Part of a small language model's weights: capped logits, a variant of Adam for these matrices.
Each number is 200 + 40 x the weight over its row's rms, rounded and kept within 0 to 999. Layers, rows and columns count from 0. The size before them is the row's rms in percent of the matrix's.

# layer 5 attention output (transposed), 128x160, rms 0.0945, rows 19-33,83-97, columns 0-159
115,140,221,206,197,206,177,247,149,201,251,212,229,201,154,203,223,225,223,173,154,210,190,198,246,177,228,172,181,149,247,168,276,170,212,171,198,249,197,237,195,270,204,182,243,163,234,221,222,156,224,243,301,149,239,248,197,236,269,263,193,216,228,212,260,210,204,158,206,234,143,201,187,193,246,242,240,174,213,195,133,239,212,161,241,166,214,247,191,156,259,254,156,193,217,231,187,207,140,143,130,128,187,146,250,156,270,181,197,176,195,198,243,181,223,144,195,157,269,152,161,251,298,205,173,245,271,216,206,186,230,246,129,156,177,142,166,195,193,206,188,245,185,287,218,301,134,230,119,164,250,201,243,186,207,240,224,214,176,198,121
105,136,209,180,226,205,95,247,214,287,184,166,225,214,201,256,173,136,117,208,238,199,227,207,193,253,161,284,196,221,97,204,165,210,240,85,203,223,244,204,139,205,197,231,176,232,193,197,211,191,130,143,178,228,156,158,188,212,190,193,244,173,269,237,196,267,217,202,212,134,174,244,162,179,144,201,229,249,207,194,161,123,180,235,205,214,284,166,223,178,162,192,208,189,177,233,219,191,269,275,225,221,206,230,106,258,200,224,190,117,186,254,232,168,171,179,159,207,168,219,216,158,200,212,256,133,181,162,199,210,195,192,245,208,259,193,223,174,196,218,170,180,230,135,216,222,151,196,245,221,230,219,168,165,212,212,84,212,249,271,210
118,217,205,218,200,238,219,229,144,181,185,191,176,140,186,150,205,205,262,276,184,213,185,259,192,208,189,245,192,205,148,197,229,140,158,176,167,194,205,197,171,184,162,276,295,250,198,292,184,230,141,197,307,193,252,195,251,232,164,213,227,173,188,212,224,178,143,125,178,122,123,169,205,201,234,184,226,166,216,189,167,217,194,275,224,246,299,106,169,211,197,238,243,210,151,206,167,191,216,146,178,235,168,117,190,253,160,129,250,187,197,208,192,201,211,180,220,213,236,112,195,162,102,215,229,183,252,187,154,187,193,208,207,163,190,215,191,197,207,210,261,141,228,209,205,175,241,196,94,189,253,149,210,240,190,282,133,162,176,189,189
103,173,237,181,172,86,176,231,249,224,128,177,244,186,203,202,170,246,186,213,191,177,251,162,175,218,211,187,221,192,216,184,193,221,227,148,124,165,206,189,221,198,237,173,240,210,248,190,248,169,254,150,149,218,124,194,185,157,181,166,220,189,273,160,217,209,118,247,255,160,260,262,187,240,150,202,145,255,166,194,225,212,189,240,172,107,189,247,141,230,214,241,269,175,214,171,242,268,195,282,217,139,177,168,260,121,246,175,244,231,191,202,184,258,123,281,172,276,224,175,212,213,217,210,179,247,166,199,233,196,171,216,184,187,214,211,176,183,260,202,158,232,247,169,163,107,203,233,241,259,204,250,191,206,169,108,133,190,205,225,160
093,154,152,269,131,186,119,166,98,224,191,255,250,186,194,180,187,277,129,229,184,175,282,154,185,188,214,214,168,206,229,195,246,214,164,228,203,152,227,178,129,257,190,200,236,180,177,163,172,155,231,189,101,174,189,258,184,186,150,194,258,252,259,220,155,216,237,197,215,222,255,249,231,241,173,257,204,263,196,240,209,235,262,170,173,221,123,183,176,183,156,177,203,192,167,170,188,208,213,233,174,198,177,233,239,128,269,185,189,203,179,151,164,214,184,228,186,205,210,236,262,216,295,176,107,222,161,266,215,239,207,234,193,213,208,174,105,189,253,202,186,199,173,205,118,138,157,270,196,209,163,252,209,184,182,112,190,186,239,219,177
106,154,202,274,223,150,148,213,206,245,158,178,238,280,204,227,183,244,226,154,187,213,258,116,195,186,167,192,193,184,241,200,268,231,156,236,188,147,209,218,227,245,268,150,215,182,264,142,204,183,200,161,101,206,177,219,191,167,190,201,196,239,268,215,191,217,197,246,243,174,252,246,198,226,178,165,181,254,207,228,237,265,183,196,176,186,163,257,205,213,117,217,222,114,223,197,232,216,229,219,188,111,174,244,214,120,277,149,204,207,144,111,193,164,247,228,152,249,177,226,206,219,281,164,128,265,162,215,252,202,152,257,220,226,198,183,79,187,214,188,183,245,176,205,224,174,129,244,218,240,164,238,208,163,149,182,187,210,219,247,199
094,181,232,187,235,238,324,192,254,221,185,205,183,145,206,176,226,134,158,146,212,211,185,287,202,198,181,189,174,216,206,225,221,185,134,245,302,169,162,220,196,202,200,213,138,178,172,139,119,230,204,249,209,177,211,196,192,179,234,226,159,245,158,245,155,279,174,190,190,242,135,184,179,274,220,179,200,191,218,155,176,164,181,236,254,205,217,178,215,150,115,260,207,229,242,184,209,225,119,186,158,249,189,199,173,257,217,198,194,273,180,175,171,184,230,176,264,98,155,206,159,178,132,210,233,156,180,255,188,198,252,118,257,215,154,198,237,176,239,238,223,239,171,172,233,176,166,218,199,165,158,241,167,248,272,286,275,150,222,200,193
079,176,232,165,227,183,258,225,193,229,215,218,180,171,279,201,257,156,213,177,225,153,170,239,185,272,178,201,207,171,198,217,250,177,190,166,272,225,159,204,196,220,227,167,203,209,196,232,163,212,196,144,276,228,184,180,189,211,254,235,188,239,224,144,204,307,152,205,228,235,123,190,224,195,207,170,248,225,192,85,198,124,171,184,271,143,275,252,181,142,196,318,229,192,205,209,249,218,166,288,173,245,236,173,171,270,205,193,245,252,222,169,238,185,217,227,201,166,163,183,121,150,184,216,266,174,206,234,214,204,204,135,297,208,176,186,283,183,224,219,226,222,243,184,241,201,171,223,236,212,222,267,178,225,272,281,228,204,229,192,152
081,185,228,184,164,115,276,215,223,242,157,204,172,164,268,152,242,194,226,215,242,158,219,191,172,250,166,181,202,170,199,199,161,200,199,114,237,196,135,225,255,191,243,117,224,219,179,232,191,199,201,141,289,237,195,166,248,180,208,182,194,232,204,170,187,268,91,223,245,238,179,207,209,197,202,154,207,277,184,117,240,203,169,211,168,198,194,282,158,153,193,294,212,198,223,180,290,277,197,291,197,216,199,199,237,208,169,167,268,251,187,155,232,220,221,280,157,224,212,228,136,192,174,195,255,196,186,241,217,185,175,176,253,190,146,204,256,175,240,207,225,235,281,134,201,165,179,230,239,200,205,276,155,261,254,173,166,190,159,224,192
072,229,178,192,237,236,242,223,270,150,170,174,204,162,184,263,159,166,202,193,177,224,114,281,275,136,210,224,177,312,241,177,173,234,199,210,183,278,240,190,177,224,179,146,146,231,205,154,224,224,214,210,162,168,187,240,216,188,234,231,185,136,199,220,210,136,216,202,107,156,191,255,168,149,176,259,199,73,226,192,164,179,182,293,88,151,203,244,220,228,169,215,196,189,214,200,179,199,181,140,159,218,190,219,174,147,176,235,158,182,223,262,218,244,196,93,179,165,222,244,208,186,142,190,192,254,186,191,164,223,221,183,130,180,202,187,198,213,215,241,160,171,177,232,222,184,280,249,205,181,223,132,239,208,158,180,251,263,198,169,231
102,157,227,188,178,171,209,205,127,247,184,165,192,121,234,179,221,220,167,217,162,178,192,315,201,264,199,180,148,198,233,208,280,202,194,127,200,213,157,172,163,285,214,221,185,205,178,194,127,219,209,205,309,169,211,203,214,208,208,227,208,276,230,200,169,276,146,204,227,218,143,173,238,207,196,230,233,181,225,134,149,199,181,161,228,178,221,201,166,129,161,368,225,244,196,193,255,234,186,227,160,262,171,199,197,176,164,223,206,233,181,196,242,141,205,210,239,216,165,218,135,231,240,201,245,184,169,242,178,181,231,194,290,217,153,160,264,192,209,196,262,221,217,181,209,224,101,209,159,161,229,218,163,226,273,235,229,212,233,226,133
073,167,219,205,193,234,305,227,209,195,225,257,170,187,206,195,216,206,236,110,249,185,224,213,173,286,186,226,205,147,164,242,210,178,172,200,306,165,188,203,182,194,191,153,217,206,203,245,127,220,189,185,244,240,166,155,223,161,198,197,201,209,233,167,167,294,141,215,224,239,152,198,214,227,234,144,207,270,184,93,215,131,149,188,202,166,235,240,174,101,200,226,179,171,195,198,236,260,177,301,214,237,247,241,181,270,160,177,225,191,211,173,211,209,205,228,195,182,184,233,110,167,148,180,235,212,229,227,231,209,192,100,236,199,127,147,279,167,235,224,210,227,268,154,211,202,146,246,210,233,182,268,172,218,285,203,228,191,223,228,165
095,226,168,224,120,181,225,207,158,243,230,197,217,215,216,161,205,182,171,287,133,205,243,195,167,192,224,227,189,177,98,185,132,170,256,121,121,193,227,193,172,178,163,297,182,187,175,271,243,125,177,271,241,162,204,160,195,258,192,197,205,117,180,255,274,196,198,184,202,111,239,188,190,146,190,254,179,187,168,154,196,189,186,212,212,270,257,152,208,235,166,189,204,198,219,176,187,182,241,139,280,214,194,133,174,202,188,251,224,221,242,239,194,238,132,188,130,224,252,156,243,161,165,184,203,188,174,109,177,173,195,232,201,200,180,161,185,229,205,241,217,169,192,196,204,121,219,125,161,251,236,155,200,245,113,204,133,192,161,185,183
110,176,121,244,155,246,188,254,166,182,182,245,163,141,193,113,206,219,159,181,131,233,195,301,189,278,183,182,208,206,227,216,246,152,202,150,239,140,145,248,64,262,189,187,236,135,190,242,225,148,211,226,265,160,247,207,186,200,218,215,235,205,219,198,200,244,162,115,194,255,207,143,190,190,151,273,187,196,220,203,220,241,243,219,240,221,238,225,198,189,150,231,209,217,216,178,150,222,182,161,113,273,231,95,263,210,257,150,175,238,218,200,196,181,199,224,213,173,196,180,228,226,187,233,174,277,180,176,206,245,182,249,195,187,185,132,148,199,208,207,273,202,193,189,219,183,175,206,110,195,241,184,188,187,231,243,279,163,193,179,155
096,194,211,213,216,151,203,208,220,205,127,211,201,161,215,240,111,236,156,154,190,181,219,154,145,200,171,150,234,207,228,183,230,205,208,123,167,149,164,212,238,256,258,161,163,236,246,189,144,222,278,180,140,232,170,159,244,172,203,195,272,290,233,187,168,204,214,225,291,213,286,192,212,235,142,166,196,293,169,174,250,228,217,151,134,173,160,258,166,179,233,180,244,209,165,159,216,264,179,286,157,189,138,244,259,160,164,204,209,146,190,152,229,258,167,276,186,273,174,223,223,193,209,196,177,261,192,178,176,191,234,239,248,237,190,199,201,235,184,169,186,222,243,159,185,123,203,201,250,189,218,270,192,253,243,138,175,249,182,217,129
107,182,221,194,120,221,157,208,149,269,214,199,156,215,221,263,196,200,185,192,279,199,166,80,180,183,190,204,235,218,169,206,217,150,203,62,186,208,242,243,227,225,178,164,225,205,194,245,221,206,225,210,228,159,194,230,152,182,263,189,190,203,282,251,193,264,264,157,270,169,183,195,206,185,186,157,136,204,120,160,199,235,241,215,187,170,164,231,165,180,215,215,183,216,211,194,101,205,209,229,225,250,198,152,232,124,189,225,226,219,228,172,192,180,178,162,117,213,234,178,128,244,322,193,133,250,214,203,241,175,240,213,156,213,195,182,137,155,152,200,162,254,210,193,273,168,156,165,125,240,236,190,178,132,171,208,162,173,200,219,164
091,203,249,157,215,238,131,185,230,200,218,225,209,234,232,232,191,175,173,165,194,160,217,227,226,176,198,119,139,180,176,135,229,175,227,237,209,141,128,199,141,222,191,266,174,141,293,213,222,204,230,174,233,263,242,218,222,266,171,252,255,179,228,161,203,207,146,179,149,211,179,185,104,205,194,170,223,206,193,196,191,212,192,225,292,241,234,183,181,217,173,214,157,269,219,186,223,248,152,171,241,219,221,104,227,249,260,131,229,171,207,183,185,161,198,264,172,165,203,263,241,233,171,175,230,179,292,178,265,195,151,140,300,184,173,246,305,258,280,232,169,134,184,224,204,234,178,206,250,236,219,241,169,178,157,193,213,167,215,211,225
100,207,192,243,209,272,225,202,219,211,122,143,164,165,256,198,145,175,324,275,207,202,264,211,202,215,199,283,214,302,150,218,154,184,140,184,231,182,217,239,284,224,209,196,208,242,167,237,208,203,184,169,211,223,221,162,185,192,149,167,186,128,180,203,135,121,193,134,179,144,177,150,242,196,224,149,173,201,164,212,192,201,242,298,218,230,214,86,187,203,198,211,223,176,155,218,167,164,221,185,190,237,181,197,194,262,152,160,265,227,172,225,180,211,229,199,234,232,164,137,251,132,153,223,245,145,220,164,159,178,182,231,217,202,216,129,262,154,234,194,181,210,180,204,256,185,175,193,167,260,251,134,180,236,136,217,158,190,222,207,266
101,192,248,211,129,157,182,161,200,158,137,203,272,225,279,164,269,288,245,183,179,196,159,173,226,184,219,139,166,147,219,261,215,197,258,241,204,312,141,168,224,226,185,192,284,192,241,179,276,239,290,234,178,193,221,197,231,216,178,222,147,185,247,233,195,234,161,202,195,164,236,223,203,218,210,187,208,182,252,149,218,207,146,227,186,141,171,241,182,217,194,264,270,217,209,175,223,228,228,199,206,163,153,167,251,124,206,165,224,224,148,172,149,242,196,237,280,141,198,218,207,321,209,176,168,202,182,172,189,287,186,173,151,131,236,206,181,236,213,175,209,139,227,171,136,199,189,256,226,163,168,225,213,191,173,235,161,258,235,253,168
099,217,191,266,123,259,178,200,148,171,168,239,258,257,185,165,253,247,285,211,266,170,232,131,187,188,227,142,170,149,278,219,299,193,206,295,271,215,201,178,176,197,131,239,251,135,167,136,166,182,235,183,202,149,210,223,247,220,161,230,181,221,171,234,168,217,185,201,183,190,238,222,186,201,177,262,238,179,236,218,158,236,220,165,146,227,139,258,198,165,234,105,207,230,129,156,228,185,189,242,220,209,139,227,221,162,231,162,192,189,183,160,180,202,189,210,229,156,241,312,263,272,232,180,186,217,178,209,202,209,229,210,204,175,236,203,223,179,255,209,247,160,165,252,141,199,178,207,186,156,197,251,271,162,169,142,173,122,217,214,178
107,211,188,214,227,243,203,189,245,200,166,256,206,323,158,125,243,239,350,156,232,213,194,107,197,195,162,134,206,154,232,193,248,202,165,276,203,231,271,158,180,163,218,179,247,159,241,180,219,190,251,192,154,179,226,196,195,208,198,212,168,190,229,194,199,211,235,230,210,160,236,233,219,203,178,221,130,227,226,196,213,231,191,193,192,218,150,243,212,228,179,161,256,171,163,156,251,221,208,214,203,92,194,215,159,105,227,168,197,203,166,111,199,216,261,226,143,227,199,204,217,241,287,164,175,340,201,215,196,214,140,189,212,213,162,223,191,187,210,236,210,220,192,251,230,166,148,206,215,162,188,220,237,118,128,199,177,203,213,204,134
098,154,196,203,208,224,253,197,269,217,225,170,207,160,109,196,146,97,157,213,253,184,159,164,191,172,128,249,157,212,177,181,202,206,172,241,320,205,217,158,141,178,253,247,124,259,127,187,140,171,221,189,175,219,204,163,210,214,212,279,176,138,121,277,178,241,262,234,257,179,213,209,218,127,243,177,236,249,185,195,210,123,154,145,186,197,237,269,218,175,196,196,173,208,222,182,229,191,113,209,241,203,196,217,93,291,237,197,163,203,191,192,221,189,196,167,180,147,175,223,217,179,143,199,280,208,188,207,209,181,166,186,235,216,183,192,199,171,246,225,247,265,253,218,205,199,166,224,241,201,166,235,216,219,242,160,254,151,251,216,204
088,159,208,251,175,123,254,216,191,248,208,206,242,210,280,218,216,163,286,169,225,148,164,148,195,194,150,196,225,166,154,218,249,176,179,303,257,235,176,168,204,193,224,217,148,198,226,241,197,201,278,175,246,217,222,179,188,253,225,313,200,158,172,248,210,266,203,211,286,229,155,223,165,178,242,189,214,226,190,130,219,105,168,183,225,175,205,253,171,175,190,307,242,169,272,179,227,227,161,205,192,202,223,136,166,209,197,226,236,263,204,198,206,225,248,224,149,185,195,235,143,215,146,199,280,206,190,195,197,161,155,134,272,192,233,225,241,199,258,240,222,216,223,185,236,184,158,193,263,258,188,232,165,251,231,243,220,173,266,233,127
102,182,203,265,149,114,259,214,198,237,149,198,204,208,295,157,244,194,285,189,215,196,175,169,218,199,185,203,243,125,165,264,196,191,218,245,260,279,153,203,252,175,185,176,218,178,208,218,231,221,290,153,274,235,189,176,243,227,203,266,161,127,139,250,186,251,136,232,242,216,205,244,184,211,292,195,207,203,216,133,203,150,142,162,203,183,163,241,189,177,188,291,207,192,273,188,287,238,224,193,202,210,185,185,204,196,170,223,227,282,165,202,200,221,259,237,190,201,230,254,159,215,154,193,256,203,173,181,176,182,117,130,239,159,246,192,220,147,273,208,245,188,217,179,165,190,185,203,265,205,189,246,182,265,208,225,137,196,216,255,178
082,208,202,151,221,209,146,242,276,171,266,175,161,190,142,205,201,170,81,161,173,194,179,280,172,162,281,270,152,223,230,177,226,220,211,123,155,201,184,292,142,192,191,204,128,205,197,240,154,132,154,226,207,169,138,259,193,172,264,118,248,262,288,163,246,196,189,205,165,181,228,238,154,198,128,178,237,177,193,189,222,187,241,248,187,253,300,184,179,203,215,126,153,189,150,190,170,175,152,252,155,226,204,192,212,187,176,203,249,113,159,195,200,236,172,164,175,220,201,244,191,152,141,211,162,174,227,193,221,260,138,195,171,202,147,199,161,250,181,218,218,233,199,204,176,169,262,151,194,233,195,181,177,148,200,161,244,202,188,170,204
091,199,250,155,190,243,224,215,221,298,227,137,182,231,223,293,218,137,201,141,274,165,205,181,181,211,202,185,201,155,215,206,239,208,237,218,290,224,181,191,196,176,199,250,182,220,222,216,234,206,155,216,269,217,206,173,193,251,169,265,160,202,212,156,181,286,271,237,224,186,169,206,173,194,277,204,194,181,169,152,193,173,170,124,234,168,170,184,145,144,205,241,216,220,257,171,234,206,164,210,211,283,237,179,147,209,216,218,189,277,222,185,125,214,175,207,158,191,246,242,194,221,208,198,327,216,198,173,202,215,187,137,258,180,161,130,253,144,301,227,277,200,180,187,192,218,162,150,169,256,220,211,238,240,180,164,179,157,309,228,180
084,170,207,291,159,145,254,211,150,236,216,210,231,196,236,179,192,215,278,168,222,160,196,174,225,215,214,236,197,142,173,231,239,188,227,290,320,222,147,191,196,206,186,215,181,180,252,273,173,223,287,167,237,277,191,192,186,239,171,274,202,170,157,267,169,259,147,233,245,232,189,235,160,182,268,172,255,210,197,145,184,112,154,134,186,170,228,250,188,170,173,264,171,200,261,215,256,255,180,199,217,175,205,206,187,254,194,210,234,208,176,234,199,218,249,227,186,204,187,271,162,194,135,172,264,228,195,173,214,185,168,105,240,183,200,170,228,181,236,221,193,183,268,178,201,211,187,201,291,268,154,257,187,265,237,221,198,183,203,279,168
097,244,204,163,245,266,226,158,159,133,206,176,181,185,200,217,206,217,125,210,126,235,244,287,226,195,235,218,207,220,187,182,194,166,234,60,144,115,208,193,218,267,183,215,171,203,200,200,266,193,128,195,187,234,201,210,259,240,177,200,169,221,221,152,223,143,192,182,175,217,117,121,174,205,152,250,284,162,198,209,158,246,208,181,225,177,213,104,221,197,146,187,239,205,198,237,174,200,229,142,219,299,226,255,262,244,203,215,143,202,181,248,220,142,139,196,236,163,207,130,249,186,220,264,190,152,217,141,170,223,226,219,187,243,204,118,206,187,160,168,170,193,179,157,167,254,183,232,190,157,235,198,210,202,188,188,204,268,118,171,217
103,206,161,229,182,303,182,194,194,229,220,138,182,222,215,210,184,174,153,212,206,248,287,249,160,268,221,229,207,291,180,241,192,219,176,160,270,188,175,288,155,206,164,120,226,244,149,175,236,235,169,176,215,221,208,182,143,217,208,173,152,152,237,134,195,167,189,183,178,187,178,191,175,199,154,186,217,82,161,199,249,258,262,166,204,204,271,171,214,207,225,127,199,237,209,241,154,203,192,192,169,162,258,249,176,195,226,168,147,311,271,170,185,168,195,202,191,162,89,167,264,245,237,235,212,221,204,156,150,265,185,203,204,177,141,197,162,160,164,160,225,233,212,182,221,188,248,188,107,174,205,149,190,200,194,224,229,156,200,253,243
100,215,244,251,216,197,186,181,218,124,161,228,245,231,281,225,184,226,189,143,144,264,194,194,196,212,231,169,221,109,227,239,285,221,256,219,235,159,149,223,260,237,155,209,270,140,279,183,198,220,297,228,225,203,191,188,218,253,129,256,136,275,205,204,212,265,167,162,217,234,277,156,165,266,197,253,215,219,300,187,176,195,210,200,182,223,148,246,178,211,187,188,225,186,237,190,242,264,167,170,146,169,139,233,246,195,214,201,225,212,174,173,175,251,183,217,214,164,243,293,202,237,139,169,236,229,212,170,160,253,194,192,240,187,205,218,214,208,282,186,194,104,144,215,157,145,224,176,218,185,170,236,227,259,198,181,149,209,216,226,231
# layer 5 attention value, 64x160, rms 0.0821, rows 20-33, columns 0-159
095,129,248,180,151,208,221,201,160,210,231,275,204,265,221,173,230,208,225,207,238,230,230,207,236,222,206,224,194,200,184,171,184,211,238,182,222,198,192,187,211,131,222,175,150,175,222,268,224,224,185,193,194,188,180,190,158,131,211,218,97,184,138,171,235,152,170,186,278,220,215,192,234,192,186,199,243,129,109,170,194,253,178,180,199,216,168,251,189,259,214,142,179,139,211,185,208,253,232,176,181,144,224,193,195,129,217,154,336,271,220,176,185,167,245,205,198,262,238,213,157,297,166,154,151,173,260,120,211,103,182,130,208,183,180,217,226,197,208,189,192,256,268,234,211,138,233,237,175,210,181,261,205,191,200,224,156,122,101,180,217
106,273,207,140,120,176,165,207,213,260,212,215,242,220,211,179,169,217,195,175,179,177,242,216,180,232,224,159,169,212,192,191,181,208,187,181,248,179,204,143,175,142,169,206,154,138,206,133,137,95,159,147,215,197,252,175,146,203,192,164,231,228,176,169,239,227,128,77,180,272,236,169,156,204,244,201,150,183,135,204,244,245,185,173,214,244,187,195,197,223,166,187,229,185,205,229,212,216,207,227,258,215,196,223,156,234,169,123,187,233,284,225,280,154,195,222,180,196,235,223,194,164,283,197,206,208,100,191,246,168,172,207,181,230,221,246,210,114,209,214,175,211,271,158,212,236,90,263,162,219,191,173,100,219,175,174,200,219,163,239,133
096,151,120,213,172,245,211,198,145,155,171,201,106,207,217,232,224,240,184,131,203,158,279,214,203,245,159,170,170,163,187,159,173,164,186,182,187,225,194,185,217,230,221,167,305,182,184,145,181,185,214,217,198,213,183,185,141,213,207,206,189,223,148,219,204,178,213,170,210,158,144,190,273,199,162,183,221,180,291,145,212,140,173,168,241,147,158,206,243,173,218,197,211,195,212,135,192,218,214,200,255,191,286,143,101,151,198,157,135,229,214,289,126,126,216,210,223,148,201,213,198,188,151,194,196,220,243,186,141,167,186,150,220,155,226,222,219,169,201,244,218,78,141,185,277,224,270,174,198,205,100,219,222,209,116,192,229,234,217,214,241
096,169,129,205,211,198,220,222,195,271,217,202,212,215,208,218,238,200,191,86,201,187,113,205,162,201,153,270,253,217,288,220,180,234,194,191,215,223,227,176,160,237,228,178,188,228,213,271,177,255,129,230,198,278,210,180,144,244,198,167,217,189,194,169,191,152,221,183,117,176,86,223,232,208,234,149,235,275,190,178,174,157,169,156,223,105,209,204,211,171,202,200,184,239,180,274,185,226,196,226,304,274,214,210,182,188,251,239,167,203,138,178,235,232,198,173,196,180,197,192,193,232,157,234,128,221,227,142,170,142,154,246,208,185,217,151,172,165,187,134,199,155,207,227,151,285,229,153,213,179,223,172,302,205,245,216,214,150,134,158,218
091,235,296,188,137,255,196,107,211,119,262,211,140,203,202,219,156,186,165,133,250,164,149,223,248,182,230,200,220,208,213,237,173,230,209,215,244,251,181,202,232,227,195,157,196,217,214,202,225,256,205,247,219,313,188,196,169,225,228,235,221,207,190,194,222,207,202,178,136,197,259,174,185,209,257,263,249,293,195,191,194,169,149,185,194,227,196,167,222,236,251,164,182,152,207,217,221,131,181,227,143,212,213,152,165,172,234,174,235,197,103,238,169,256,180,232,240,171,153,175,257,245,135,228,168,184,260,194,171,231,230,208,232,175,161,207,196,222,153,156,266,118,167,138,193,219,300,146,179,197,226,183,315,238,253,245,207,189,174,252,193
096,259,257,189,189,208,191,238,204,219,195,171,159,234,179,231,212,279,193,180,188,188,180,173,116,164,153,260,225,241,212,144,205,186,186,211,152,238,241,143,130,196,223,248,228,248,241,251,219,216,175,172,171,254,227,248,235,206,187,129,199,201,249,207,182,130,269,287,155,178,312,244,219,182,211,211,174,244,151,262,217,236,197,141,246,251,183,184,197,169,215,187,165,226,180,245,200,184,317,185,169,163,131,194,185,178,147,281,243,169,219,187,230,202,154,218,200,222,192,159,269,176,282,187,183,212,163,157,173,220,198,274,208,225,167,118,187,160,162,215,191,227,176,242,181,212,170,251,237,239,256,221,163,194,168,228,169,205,317,152,145
082,179,233,209,218,215,207,171,225,118,222,172,174,241,116,184,235,312,235,272,264,194,202,177,207,186,224,203,237,207,203,157,190,200,179,196,179,216,212,160,183,181,239,210,225,247,251,169,230,215,173,210,206,168,231,267,253,271,203,165,118,206,185,233,136,151,214,217,244,231,190,254,187,165,204,188,196,222,143,245,244,248,185,187,225,227,168,161,175,168,177,108,221,224,216,267,213,164,243,180,197,296,210,277,119,172,102,256,234,169,254,226,143,176,237,179,194,151,271,141,238,237,230,172,177,216,184,156,198,171,217,215,196,254,201,274,169,241,219,208,132,204,217,188,212,141,164,176,143,183,119,270,231,194,119,150,188,238,139,207,216
079,213,233,179,204,165,191,161,188,201,224,185,159,242,164,180,240,187,166,228,170,242,212,183,184,201,240,178,191,238,210,119,186,199,188,167,143,249,245,128,235,166,163,201,275,184,215,182,161,199,175,202,158,136,223,192,227,203,226,179,240,179,214,326,175,229,144,146,149,197,167,207,231,190,194,236,138,199,190,217,243,205,198,196,196,86,160,183,259,252,244,201,226,215,223,175,216,186,185,277,265,203,223,222,179,206,222,198,167,230,240,242,80,207,215,165,244,138,217,173,226,188,271,240,180,218,153,181,207,203,213,234,229,245,261,236,190,200,224,179,136,139,196,223,254,161,292,138,204,259,110,267,168,211,51,189,230,236,199,232,212
075,205,229,223,190,205,192,240,139,165,185,253,169,195,176,156,177,152,215,212,184,181,280,198,250,155,158,105,236,177,195,170,205,218,206,219,214,205,128,216,180,175,222,256,184,214,171,184,212,265,194,207,165,221,207,190,130,193,156,173,321,148,213,148,158,187,161,193,201,224,135,170,256,228,215,174,114,129,238,170,196,214,186,132,221,311,192,249,197,168,180,147,158,196,217,160,214,236,268,197,168,156,200,213,237,170,141,191,180,178,196,200,321,184,210,161,164,224,179,131,184,211,140,239,240,176,239,185,222,231,229,161,183,185,270,259,193,137,262,209,271,219,216,183,219,189,186,222,219,111,204,243,163,158,251,256,186,163,302,183,228
098,249,258,196,211,166,163,241,192,147,179,208,222,243,173,189,217,187,208,176,213,252,168,147,185,243,234,306,234,239,222,142,171,191,147,183,186,243,303,150,248,212,141,163,150,196,169,269,208,204,193,203,143,218,202,253,212,228,145,244,171,236,258,163,162,143,194,218,131,224,233,227,122,192,204,170,190,185,127,205,206,258,234,197,281,207,176,181,195,122,175,104,238,171,204,242,188,231,211,202,168,186,239,197,65,204,221,228,214,236,162,145,225,202,233,114,186,179,283,207,234,193,191,186,196,180,200,147,205,267,193,228,241,211,161,203,176,190,207,218,120,222,212,249,209,162,163,233,140,190,189,266,185,209,164,164,195,170,136,132,272
077,224,255,161,280,194,226,124,165,246,219,205,145,210,196,264,191,224,210,307,233,232,139,177,159,200,180,156,240,219,233,148,205,197,185,164,184,136,127,116,228,173,254,211,248,200,212,262,200,180,122,232,179,182,234,195,175,231,258,178,184,203,128,270,169,220,147,207,280,227,167,198,106,146,159,204,137,180,146,220,251,204,264,202,196,147,146,214,206,248,202,175,201,193,225,196,243,248,195,225,167,187,154,147,171,205,161,247,155,171,241,171,172,186,240,216,209,228,287,171,278,194,194,173,153,184,118,173,105,106,199,245,220,223,215,202,202,191,221,163,184,262,137,190,158,190,214,210,225,198,157,216,252,220,148,185,185,240,190,192,224
099,187,195,156,200,197,188,294,236,266,209,144,220,188,167,198,187,222,227,184,156,158,190,190,295,236,173,215,175,201,184,195,171,166,236,195,252,170,170,190,224,158,233,161,285,227,155,162,188,159,149,198,162,146,208,268,248,157,190,228,172,201,142,201,242,248,164,256,175,185,137,210,244,179,206,171,226,185,174,229,157,225,204,193,293,158,190,204,228,189,205,207,211,181,183,104,181,199,280,210,184,169,227,217,196,193,277,98,234,247,300,150,223,224,235,221,236,219,155,256,204,242,243,128,213,175,175,181,209,187,173,194,214,190,280,247,218,154,230,225,248,269,228,178,248,215,136,205,219,255,147,163,147,209,72,172,187,125,201,241,237
109,145,238,182,251,188,155,230,171,184,192,201,253,137,185,174,216,225,189,153,223,181,201,225,217,149,214,234,263,248,184,225,168,226,183,195,219,194,253,196,211,226,165,200,147,263,190,205,205,222,172,208,175,223,264,231,178,263,166,211,148,204,199,190,244,216,195,278,297,194,198,212,130,212,221,192,221,159,206,199,230,192,192,157,224,142,180,179,112,148,229,139,235,159,124,221,190,239,298,197,251,175,166,285,124,230,170,240,152,196,183,207,195,215,224,161,179,178,233,128,223,167,144,164,172,156,189,204,210,195,236,216,333,231,260,333,200,116,212,185,187,236,136,175,235,252,166,238,186,200,162,179,163,221,148,212,129,164,206,134,223
094,152,118,178,193,228,246,195,183,174,224,230,146,237,160,194,229,176,199,170,220,189,272,218,225,295,231,167,245,202,227,219,169,181,220,189,208,239,231,153,268,236,189,189,248,153,193,311,237,247,158,237,216,101,174,173,202,216,212,247,165,206,214,187,127,239,235,189,187,185,105,207,155,169,202,182,189,231,202,241,245,183,222,168,216,166,253,222,220,194,244,214,216,178,221,252,250,233,186,207,158,192,296,175,161,217,180,208,207,249,152,149,134,181,237,280,192,173,133,218,159,278,174,186,168,239,179,163,104,277,205,195,127,168,265,173,190,202,229,211,168,170,192,227,207,183,238,208,252,112,110,230,216,216,115,215,250,195,192,150,203